Weights of a small GPT-style language model, trained from scratch on English Wikipedia.
Training: 147M tokens, 6122 steps.
Each number is 128 + 32 x the weight over its row's rms, rounded and kept within 0 to 255. Layers, rows and columns count from 0. The size above them is the row's rms in percent of the matrix's.

# layer 2 MLP down (transposed), 256x64, rms 0.118, rows 128-134, columns 0-63
size [ 29 147  20  14  30  38  39]
[[101 131 110 145 164 139 128 153 143  96  92 173 112  95 107 132 157 127 140 102 212  63 172 151 144 177 105 141 127 134 138 114 113 110 118 106 117 133  90 110 220 108 140  77 105 170 132  67  99  88 107  86 113 153 123 153 115  70 133 191 110 134 173 124]
 [ 82 132  94 134 134 140 124 135 135 147 165 126 174   0 118 164  96 121 107  85 169 103 145 110 196 119 144 167 126 120  62 125 127 149  76 152  88 112 170 159 150 118 105 135 122 157 127 121  98 119 111  91 132 155  86 128 121 174 164 129 112 115 133 156]
 [141 161 136 121 166  98 102 122 136 130  90 142 120  67  89 107 116 119 150 163 147 110 106  68  87  35 124 159 139 159 150 123 148 132 193 171 117 149  95 162 130 131 157 110 119  85 142 164  57 101 136 145 158 124 138 170  68  91 152 173 154 131 177 104]
 [ 92  85  73  95  84 132 152 151 117 118 185 116 133 108 139 151 152 167 174  97 122  92 146 110  98 128 104 144 121 103  95 116 143 161  86 176  83 119 126 152 151 134 136 117  97  99 141 171  78  95  67 122  84 129 196 173  77 141 180 134 105 190 163 122]
 [135 149 111 141  97  87 167 158 135 151 156 182 136 160  79 169  63 145 117 119 125 172 123 174 118 135 115 124 110 120 135 145 135 126 108 121 148 107 170 133  80 138 132 181 145 130  97  43 178 156 212 159  82 130  85 100 155 153 109 135 127 129  55 116]
 [118 134  74 177  93 108  99 152 132  88 109  81 171 138 145  83 105 116 132 139 112 183 160 205  90 171 166 103 156 110  96 182  86 117 121 124 142 121 157 126 123 198 185 121 150 148 109 147 120 140  98 143 136 193 146  92  65 114 126 124  95 138  97 105]
 [112 151  81 169  64 160  87 122 115 154 133  76 127 128 171 111 147 125 128 162 147 155 149 132 133 145 185 127 201 116 105 115 152 122  88 135 202 145 156 120 106 175 114 190 153 144 110 143  88  88 114 128 178 100 200 137 115 167 167  83 146 123 142 151]]
# layer 2 MLP gate, 256x64, rms 0.131, rows 129-135, columns 0-63
size [152  19  13  25  36  39 167]
[[130 127  97  85 187 129 149 144 104 111 136 161 194 152 145  72 118 107 111  96 170 119 157 173 128 145  71 102 118 147 170 177 178 150 139 102 192  79  96  77 136 129 142 187 103 114 100 154 149 150  88 132 159  73 185 142 127 147 155 116 134 156 125 153]
 [148  94 134 131 129 158  92 169  93  90 149 143 162 120 140  69 128 134 118 153 127 116 114 143 134  92  63 128 115 118 120 149 107 136 163 152 157 115 136 125  33 130 207 146 166 143 100 126 133  91 110 145 100 123 152 161 160 154 200 166 158 217 103 108]
 [134 163  43 121 118 131  94 102 182  79  84 130 101 122  86 159 138 154 151 173  99 183 137 120 152 117  98 136 113  72 119 119 137  88 167 124  77  97 142 122 185  91  83 146 115 106 168 118 139 143 184 164 144 122 109 121 138 159 145  43 100 131 108 110]
 [ 95 111 113 140 175 103 121 126 165 170 134 131 154 144 151 194 103  94 171 108 168 118 129 138 157 144 149 125 133 184 122 154 103 159 123 138 129 131 109 128  25 129  83 131 122 182 103  46 151 115 196  88  93 156  91 121  81 126  93 146 104 108 121 154]
 [119 148 165 116 116 196  97 128 142 212 140 143  84 117 168  63  94 166 136 149 117 115 107 126  84 122 109 128 158 148 121 127 123 157 183 109 140 160 130  88  64 162 146 121  96 132 153 144 106 166 118 168 118 184 153  72 116 108 207 102 158 147 106 136]
 [136 109 127 107  76 147  82  98  60 161 211 103 110 146 102  62  81 136 124 134  44 153 145 104 120 119 111 150 169 106 115  88 148 141 123 137 126 198 123 154 103 159  93 114 150 162 115  85 133 119  97 133 111  88 180 114 110  79 157 166 138 132 116 132]
 [ 85 100 171 161  77 134 121 128 119 200 174 111 131 146 159 167 142 153 165 121 115  76 109 134 153  85 142 122 155 150  91 166 106 102 104 180 124 125 157 157 143 122  93 133 114 113 117 103 119 188  88 110 140 120 120 105 199 132  92  26 163 108 128 155]]
# layer 2 MLP up, 256x64, rms 0.123, rows 129-135, columns 0-63
size [166  22  16  27  35  43 158]
[[138 137 118 117 179 151 165 176 119 140 148 150 207  96 140  82  79 108  65 111 194 127 127 141 196 204 137 134  68 131 112 140 150 163  86 136 163 134 140 113 177 127 127 179 109  70  94 102 127 149 115 133 125 143 148 110 126 162 106 129 128 130 110 175]
 [112 113 158 101 127 105 182 111 180 173  89 131  83 158  93 116 129 134 128  98 110  68  96 129 130 119 119 111 118 185  89 139 109 111 125 195  51 112 189 119  50 160 108 109  95 115  95 148  80 148 128 113  95 128  66 101 110 144 133  99 142 121 104 160]
 [116 110 138 158 133 144 102 131 130 153 146 163 120 139 117  41 197 108 138 119 144 113 127 121 123 153 141 126 154 131 110  52 164 168 132 133 133 156 142 108  75 126 178 152 197  68 145 190 115 163 150 140  76  59 131  90 133 195 133  95 117 119 125 116]
 [ 75 118 128 125 136 166 109  83 139  80 178 100  89 158 110 139 122 131 142 129  86 103 111 144 178  51 180 136 110 126 104  73 128  97 197 185  69  59 158 163  99 157 122 138 131 119 125 120 136 140 129 110 111  80 134 163 112 104 135  86 111 154 153  90]
 [120 134 126 124 118  89 155 104  62 137 184  87 186 170 110  74 199 130 137 180 114 174 150 100 147 152 144 119 154 111 137 102 111 121 123 137 130 167 110 112 154  92 133 145 107 135 125  86 104 111 102 160 101 184 209 110 150  96 170 189 156 141  85 118]
 [138 162  83  71  92  59 107 108 119 165 176 135  88 130 135 109 181 139  87 151 123 215 165 125 136 132  89 132  91 117 121 122 142 103 128 108 139 174 116 107  73 156 193 128 160 156  99 156 161 112  79 178 171  92 139 155 150 155 121  98 146 134 103 133]
 [151 116 125  68 114 148  93  97 152 153 174 121  95 123 129  95 156 115 118  97 189 138 124 153 187  79 126 104 104  69  80 105 163  76 172 123 141 132 179 160 137 105  83 140  82 122 156 182  97 101 130 148 135 124 182 107 132  62 131 102 126 103 128  71]]